Part of a small language model's weights.
Architecture: LayerNorm before each block, no position embeddings, biases, tied embeddings, ALiBi, capped logits.
Training: a variant of Muon for these matrices, 527M tokens, 8048 steps.
Each number is 128 + 24 x the weight over its row's rms, rounded and kept within 0 to 255. Layers, rows and columns count from 0. The size above them is the row's rms in percent of the matrix's.

# layer 3 attention query, 512x512, rms 0.0626, rows 0-16,64-79, columns 64-127
size [ 93  84  87  95  91  90  94  89  89  90  95  93  92  91  90  93  91  91  87  85  85  93  87  93  84  90  87  80  86  86  85  87  84]
[[137  95 150 136 136 153 185 171  74  96 170 152 137  88 148 138 115 132 123 132 121 123  94 162 136 142 137 117 127 159 139 197 117 138  90 178 143 107 119 127 140 131 122 102 102  97 139 112 125 143 165 115 137 149 139 112 143 142 123 114 113 115 155 116]
 [178 152  99 105 107 111 150 127 145 141 171 122 137 146 122 107 175 147  70 108  54 112 100 147 165 117 142 142 136 175 159 171 118 140 123 144 113 124 100 162 135 124 132 157 146 139 110 131 136 143 151 124 130 187  83 115 145 175 133 100  97 145 129 115]
 [107 125 136 156  74  94 113 118  65 119 144  85 129 157 122 129 115 165 108 138 138 133 141 159 114 110 139 161 125 115 106 147 163 124  86  99 128 111 145 135 118 115 154 147 103  62 143 150 157 137  98 150 140  92 183 170 153 126 169 113 109 113 142 126]
 [131 128 121 158 170 109 160 175 112 110 141 146 141  71 111 117 126 150 138 148 132 138 124 126  92  98 126 173 118  89 122 190 129 105 166 114 150 165 157 151 144 101 136 165 163 143 130 166 125 121 147 166 140 157 102 125 153 116 133 171  84 170  88 125]
 [118 117  93 141 149 112 122 136 112  78 147 103 119 133 132  91 116 144 112 141 132 125 159 151 140 133  82 179 126 134 193 127 138 123 135 121 125  98 141  87 132 121 140 146 164 158 135 109 141 138 128 132 134 140 143  94 155 117 175 121 172  89 119 121]
 [ 85  97 127 139 123 105 142 134  96 107  88 132 151  85 102  87 131 128 154 158 140 121 130 121 127 177  69 126 109 143 100 136 159 128 169 120 139 148 154 124 116 143 135 176  76 117 126 122 147 124 154  53 131 119 163 108 105 113  93 117 129 145 147 131]
 [106 126 147 144 121 124 137 120 159 103 156 100 105 179 151 119 122 110 144 152 118 100 129 145 124 146 134 112 140 131  88 103  84 128 107 144 171 137 132 167 136 154 105 114 140 107 162  65 106 120 142 130 121 110  90  90 118  94 128 136 177 140 170 135]
 [126 131 172  93 172 102 161 115  95  97 130 127 109 120 147 172 129 104  73 130 134 104 105 150 142 128 128 126 102 111 137 111 141 106 139 100  99 126 188 146 137 133 136 118 137 127 159 153 160 146  98 110 107 138 162 107 104 157  94 120 150 110 161 133]
 [ 86 155 144  63 169 121 142  85 154 133 108 142 136 118 115 145 100 120  64 104 113 135 150 115 100 103  95 127 120 121 149 147 138 130  67 111 140 113  94 105 127 119 156 148 125 152 127  79 128 141 129 113 136 170 159 165 150 168 126 111 139  84 128 132]
 [168 130 119 137 120 128 128 120  72 163  87 121 102 162 111 129 160 141 194 166 124 140 111 135 131 137 173 121 133 128 158 143 136 136 129  81 168 137 140 114 129  66 115 102 108 146 135  87 104  99 123 148 138 122  93 114 112  95 106 107 144 103 115 123]
 [168 168  76 128 107 158 131 132 131 129  70 166 165 162 122 153 184 133  97 136 104 132 116 127 126 103  81  88 155 159  89 115 125 141 141 116  91 130 131 110 143 115 127 141 158 115 146 132 131 119  99  83 151  92 153 138 110 146 147  85 116 148  97 130]
 [124 110 134  93 109 139 103 145 114 112 146 135 126 129 115  77  97 140 128 128 104  79 122 150 104 155 160 130 122 150  99 119 118 149 114 144 107 143 116 156 163 110 123 174  99 152 125 127 100 119 149 169 124 139 152 104 103  98 138 147 166 137 126 125]
 [110 111 147  81 155 103 110 137 116  81 119 108 111 152  83 128 119 150  92 143 113 159 147 108 148 126 101 146 126  84 148 178 178 190 137 139 124 132 111 120  87 110 204 117 172 113 148 172 135 130 104 135 116 157 197 138 129  78 171 119  93 171 140 152]
 [119  99 126 113 119 163 129 150 144 138 123 100 173 152 118 157 152 132 165 106 132 138 158 138 112 141 140 156 126 145 142  75 152 127 107 102 127 142 122 134 128  94 183 148 116 153 128 116 116 148  93 167 109 110 141  85 134 114 143  60 126 114 155 151]
 [136 100 142 143 134 132 127 135  96 125 131 146 140  94 169  99 107 129 130  91 123 147 100  72 132 113 142 132 130 137  97 138 120 134 156 103 107 135 145 108 150 130 140 116 142 154 110 142 146 160 138 126 105 129 135  83 157 134 101 167 139 166 117 103]
 [157 118 122 122 132 174 162  98 165 141 143 148 121 110 126 149  93 124  96 156 163 126 141 142 108 123 145 129 116 129  82 109 112 128 136 125  76 131 141 165 115 145 153 121 113 193 129 130 181 142 127 101 125 142 120 127 111 116 126 122 110 145 124 136]
 [140 134  97  94 121 110  98 152 148 138 111 168 137 138 122 120 125 118  92 123 123 156 164 143 139 147 174  83  92 137 150  92 144 126 177 119 124 148 141 117 121  99 113 134  85 144 151 167  83 132 122 146 144 157 140 129  84 135 114 124 121 135 156 153]
 [148 144 147 141 136 106 175 153 116 109 108 136 157 144 100  98 130  87 139 118 108 134 140 147 142 123 134 155 125 148 156 125  85 120  94  89  92 107  95  94 161 113 114 124 146 149 131  65 162 146 117 155 106 169 118 123 134 126 151 142  96 101 110 115]
 [139 113  99 141 119 131 188 143 114 101 137 114 124 133 158 117  98 119 120 116 100 145 169 165 111 112 101 130 147 125 143 169 106 112 125 121 149 118 122 151 176 120 135 143 145 116  66 147 128 115 109 139 115 126 104 104 124 135 117 119 121 150  78 142]
 [ 69 150 126 162 128  99  97 118 106 117  97 143 154 153 140  89 107 122 136 157 112  82 141 153  77 125 127 154 156 122 110 137 109 152 141 181 158 102 118 117 113 186 120 164 119 159 150 121 124 124 126 125 104 138 122 123  85 144 145 173 127 128  95 104]
 [164 112  66 100  97  97 146 148 190 104 137 160 116  90 152 104 109 155 124 126 126 127  86 149 116 121 113 135 147  93 142 157 128 125 118 149 147 140 124 109 131  83  81 136  80 187  86  94 109 130 121 133 169 145 103 176 136 138 157 118 135 113 174 113]
 [180 133 117 181 110 119 119 154 147 109 141  82 136 130 127 144 129 131 136 124 123 115 144 118 156 138 170 172 171 122 206 112 129 135 113 113 135 118 101  99 103  76 124 128 195  99 112  85 118 137 126 122 148 143 145 134 127 132 112 135 112 109 140 137]
 [ 98 120 122 127 184 111 116 104 113 130 104 122 135  89 106 159 140 148 187 151 142 126 144 112 152 113 163 134 125 121 158 141  90 122 168 140 166 151 122 151 134 144 123 133 137 146 109 145 103 149 173 113 131 116  89 110 136  98 160 156  82 163 130 115]
 [157  98 132 140 113 157 116 105 141 126 101 147 153 178 154 158 145  90 110 134 117 130 117 129 131 153  97 141 129 114 146 110 129 123 149 166 135 128 156 154 132 163  82 118  95 151 138 109 107  93 149 113 118  93 127 112 103 110 140 150 143 163 133 127]
 [114 105 114 119  78 161 151 152  82 103  68 133 123 132  92 117 148 136  96 118 132 163 155 105 144 146 117 144  98  85 139  60 140 171 127  93  97 122 104 138 161 123  92  88 130 115 165 127 150 123 101 118 132 143 145 140 115 107 139 125 116 136 150 110]
 [142 133  92 129 119  97 157 103 148 125 115  96  76  97 112 142 160 145  93 152 154 132  86  74 126 121 125 159 127 139 135 122 136 124 123 121 103 155 109 106 148 122 103  95  99 119 115 157 145 142  60 134 138 166 133 149  90 127 109 127 154 147 111 143]
 [144 169 122 181 162 111 134 142 129 121  99  97  82 137 151 179 144 114 154  98 139 129  82 134  92 161 115 155 123 124 170 146 145 130 107 140 132 129 125 137 100  88 116 143 127  82 112 138 143 122 159 148 141 126 112 117 118 112  95 135  74 167 133 130]
 [146 145 105 127  98 156  73 168 193 140 116 113 130 137  92 114  90 126 158 129 129 119 124 157 143 105 113 136 159 169 133 137 152 117 144 169 153 117 147 155 122 147 112 152 149  82 182 125 125  94 111 127 138 141  96  80 138 131 130 122 147 161 158 147]
 [140 125 154 112 165 106 110 105 156 125 223 119 145 165 118 153  98 184 115  74 155 141 111 133 101 105 141 129 124 131 108 108 148 134 119  98 140 119 122 174  89 103 107 128 111 144 148 131 117 147 139  90 115  96 121 115  91 140 128 166 147  93  65 106]
 [142 101  99  66 113 166 113 118 116 140 103 148 156 150 128 153  87 101  68 120 104 161 154 138 119 125 131 156 148  96 118 170 155 146 114 138  98 120 136 142  78  61 143 149 147 141 130 187 158 186 158 124 127 138 153 114 154 105 138 122 125 115 111 112]
 [132 109 175 107 146 162 108 138 128 141 142 141 128 101  91  99 125 106 132 146 148 108 114 116 123 114 115 176 114 107  84 115 104 148 182 102 104  87 166 146 112 141  57 148 136 110 122 160 148 103  90 138 108 129 122 134 152 114 144 132 127 133 131 141]
 [115 115 117 167 153 101 107 149 112 142 141 156 140  86 156 131 127 111 101 142 135 154  98  87 125  94  94 138 120 113 165 109 134 177 163 122 117 152 162 149 137 183 146 150 174 128  99  87 111 133 142 189  93 112 138 152 125 146 108 174 123 133 135 130]
 [123 130 142 112 152 145  89 112 120 119 125 137 120 133 121 158 140  98 123 162 119 133  59  97 134 163 132 119 124 139 172 129  87 134 102 106 125 158 108 110  99 151 175 136 106 151 112 124 130 144 126 143 124 107 162 120 154  98 153 113 148  94 143 173]]
# layer 3 attention key, 256x512, rms 0.061, rows 0-15, columns 64-127
size [ 83  81  80  79  83  82  84  82  82  83  81  83  84  80  82  81]
[[140 139 103  93 133 120  82 167 173 105 129  90 124 118 128 136  96 138 120 141 122 171 164  88 144 108 154  85 120 149 128 158  99  75 171 140 111 171 109 115  97 147 135 117 128 106 151 139 157 149 106 121 115 109 105 118 111 143 141 137 170 117 121 112]
 [ 97 116 119  94 184 173  88 120 155 113  77 121 118  76  96 127 137 142 118 150 164 128 159  88 186 116 174 131 173  79 123 162 168 117 129  93 134 154 131 118 109 119 167 116 119 161 144 173 106 125  89 165 131  69 155 111 160 127 121 107  91 194 129 131]
 [127 117 175 175 132 116 108 153 135 109 109 172 107 104 105 109 130 142 116 125 165 102 114 136 134 152  94 125 156 143 138 129 155 122 158 110 134 129  92 148 134 143 160 142 112 135  87 126 113 148 117  79 133 157 103 130 136 122 139 138 144  83 126  97]
 [137 104 169 132 109 125 128 159 155 130  90 126 119 158 113 105 139 119 140 119  90 133 137 122 134 159 116 126 113 119 146 138 170 137 137 132  81 115 153 122 149 132 156  90 148  73 150 101 128  75 120 120 141 110 132 158 132 164 115 121 113 156 162 164]
 [ 95 154 103 154 141 112 104 131 128 123 100 153  82 116  90 125  85 132 151 125 133 136 137  86 165  89 150 165 133 153  62 148 101 109 115 172 124 117 112 140 142 188 106 133 162 143  94 103 153 161 119 125 151 120 135 124 156 109  96  97 144 163  95 130]
 [124 142 164 112 133 133 135 138 153 113 167 136 139 145 151 144 120 138 141 122 146  83 142 170 151  87 138  65 131 177 116 143 156 132  87 129  94 144 124 129 114 145 152 104 129 119 166 112 113 132 149 157 118 113  92  87 123 119 118  82 146 118 143 118]
 [109 158 155 125 153 112 146 144 137 122 117 131 148 121 129 120  95 123 117 145 140 186  97 134 147 114 111 149 105 108 124 143 147 137 155  61 120 155 140 141  87 162 152 152 135 129 122 150 147 132 142 136 110 171 129 174 113 136 131 106 145 148 136 147]
 [110 127 147 181 144 150 148 137 107 144 170 110 201 180 129 150 136 145 137 117 161 169 123 132 109  94 148 115 153 107 106 170 131 124 118 119 141  95 143 108 145 143 147 130 160 117 143  78 112 164 121 195 141 137 143 120 127 164 110 112 118 105 124 140]
 [105 126 152 166 146 156 133 100 110  90 111 104 140 131 132  82 142 124 142 129 146 138 113 100 156 169 103 133 142 135 105 144  75 141 125 139 154 140 141 191  94 167 107 175 128 159 113 170 137 138 118 142 153 107 111 164 156 126 127 132 134 155 154 118]
 [111 141 161 119 116 104 124  99 126 163 191 120 173 138 122 168 120 131  94  98 131 153 164 159 139 180 128 118  85 133 129  92 127 167 109 132 117 151 122 128 145 147 164 155 125 163 161 133 120 138  90 149 131 109 135 155 171 164 110 120 111 120 149 142]
 [ 94 130 136 119 149 153 171 110 134 122 114 146 126 113 140 131 126  94 128 142 119 100 160 116  94 132 131 168  96 141 102 133 127 162 121 168 154 115 148 115 158 149 152 101 152 127 142 115 148 143 111 129  90 144 148 129  78 123 114 109 155 111 177  98]
 [155 117  59 138 133 109 138 131  99 146  72 128 119 110 155 131 173 117 122 151 132 124 110 123 143 132  95 115 140 132 163 123 168 113 140 120 127 143 129 161 122 153 119 158 124  80 142  76 137 121 165 115 165  74 119 137 107 127 125 112 116  84 120 125]
 [136 157 134 151 115 125  95 115 136 122 150 153 137 140 115 124 147 143 126 130  86 129 113 119 149 145 122 138 151 150 113  99  76 129 148 101 134 122 136 126 150 131 100 123 104 141 103 126 119 117 109 109 105 162 127 117 172 133  67 155 130  98 103 119]
 [ 99 102 113 119 155 128 105 141 153 109 151 168 119 133 105 150 100 103 116 161  85  85 159 124 128 118 124  77 114 104 157 135 117 132 118 148 132  85 112 112 109 118  87 109 162 168 163 128 122 105 108 117 107  99 162 100  82  97 150 153 135 156 104  94]
 [113 125 115 141 124 153  83 125 166 124 128 145 153 162 127 125 138 114 124 120 157  96 174 112 107 173 133  92 104 125 134  90 103 145 145 107 134 111 130 109 140 121 131 137 140 154 154 104 149 125 125  87 149 114 124 111  82 152 128 122 142 140 130 144]
 [103 116 153 116 122 131 101 199  54 106 133 151 134 123 106 131 143 101 163 128 166  93 133  95 130  99 149 157 111 130 164 161 128 136 119 116 150 101 102 122 159 124 139 143 129 100 128 121 118  76 143 110 171  53  92 110 153 142  92 152 109 108 111 164]]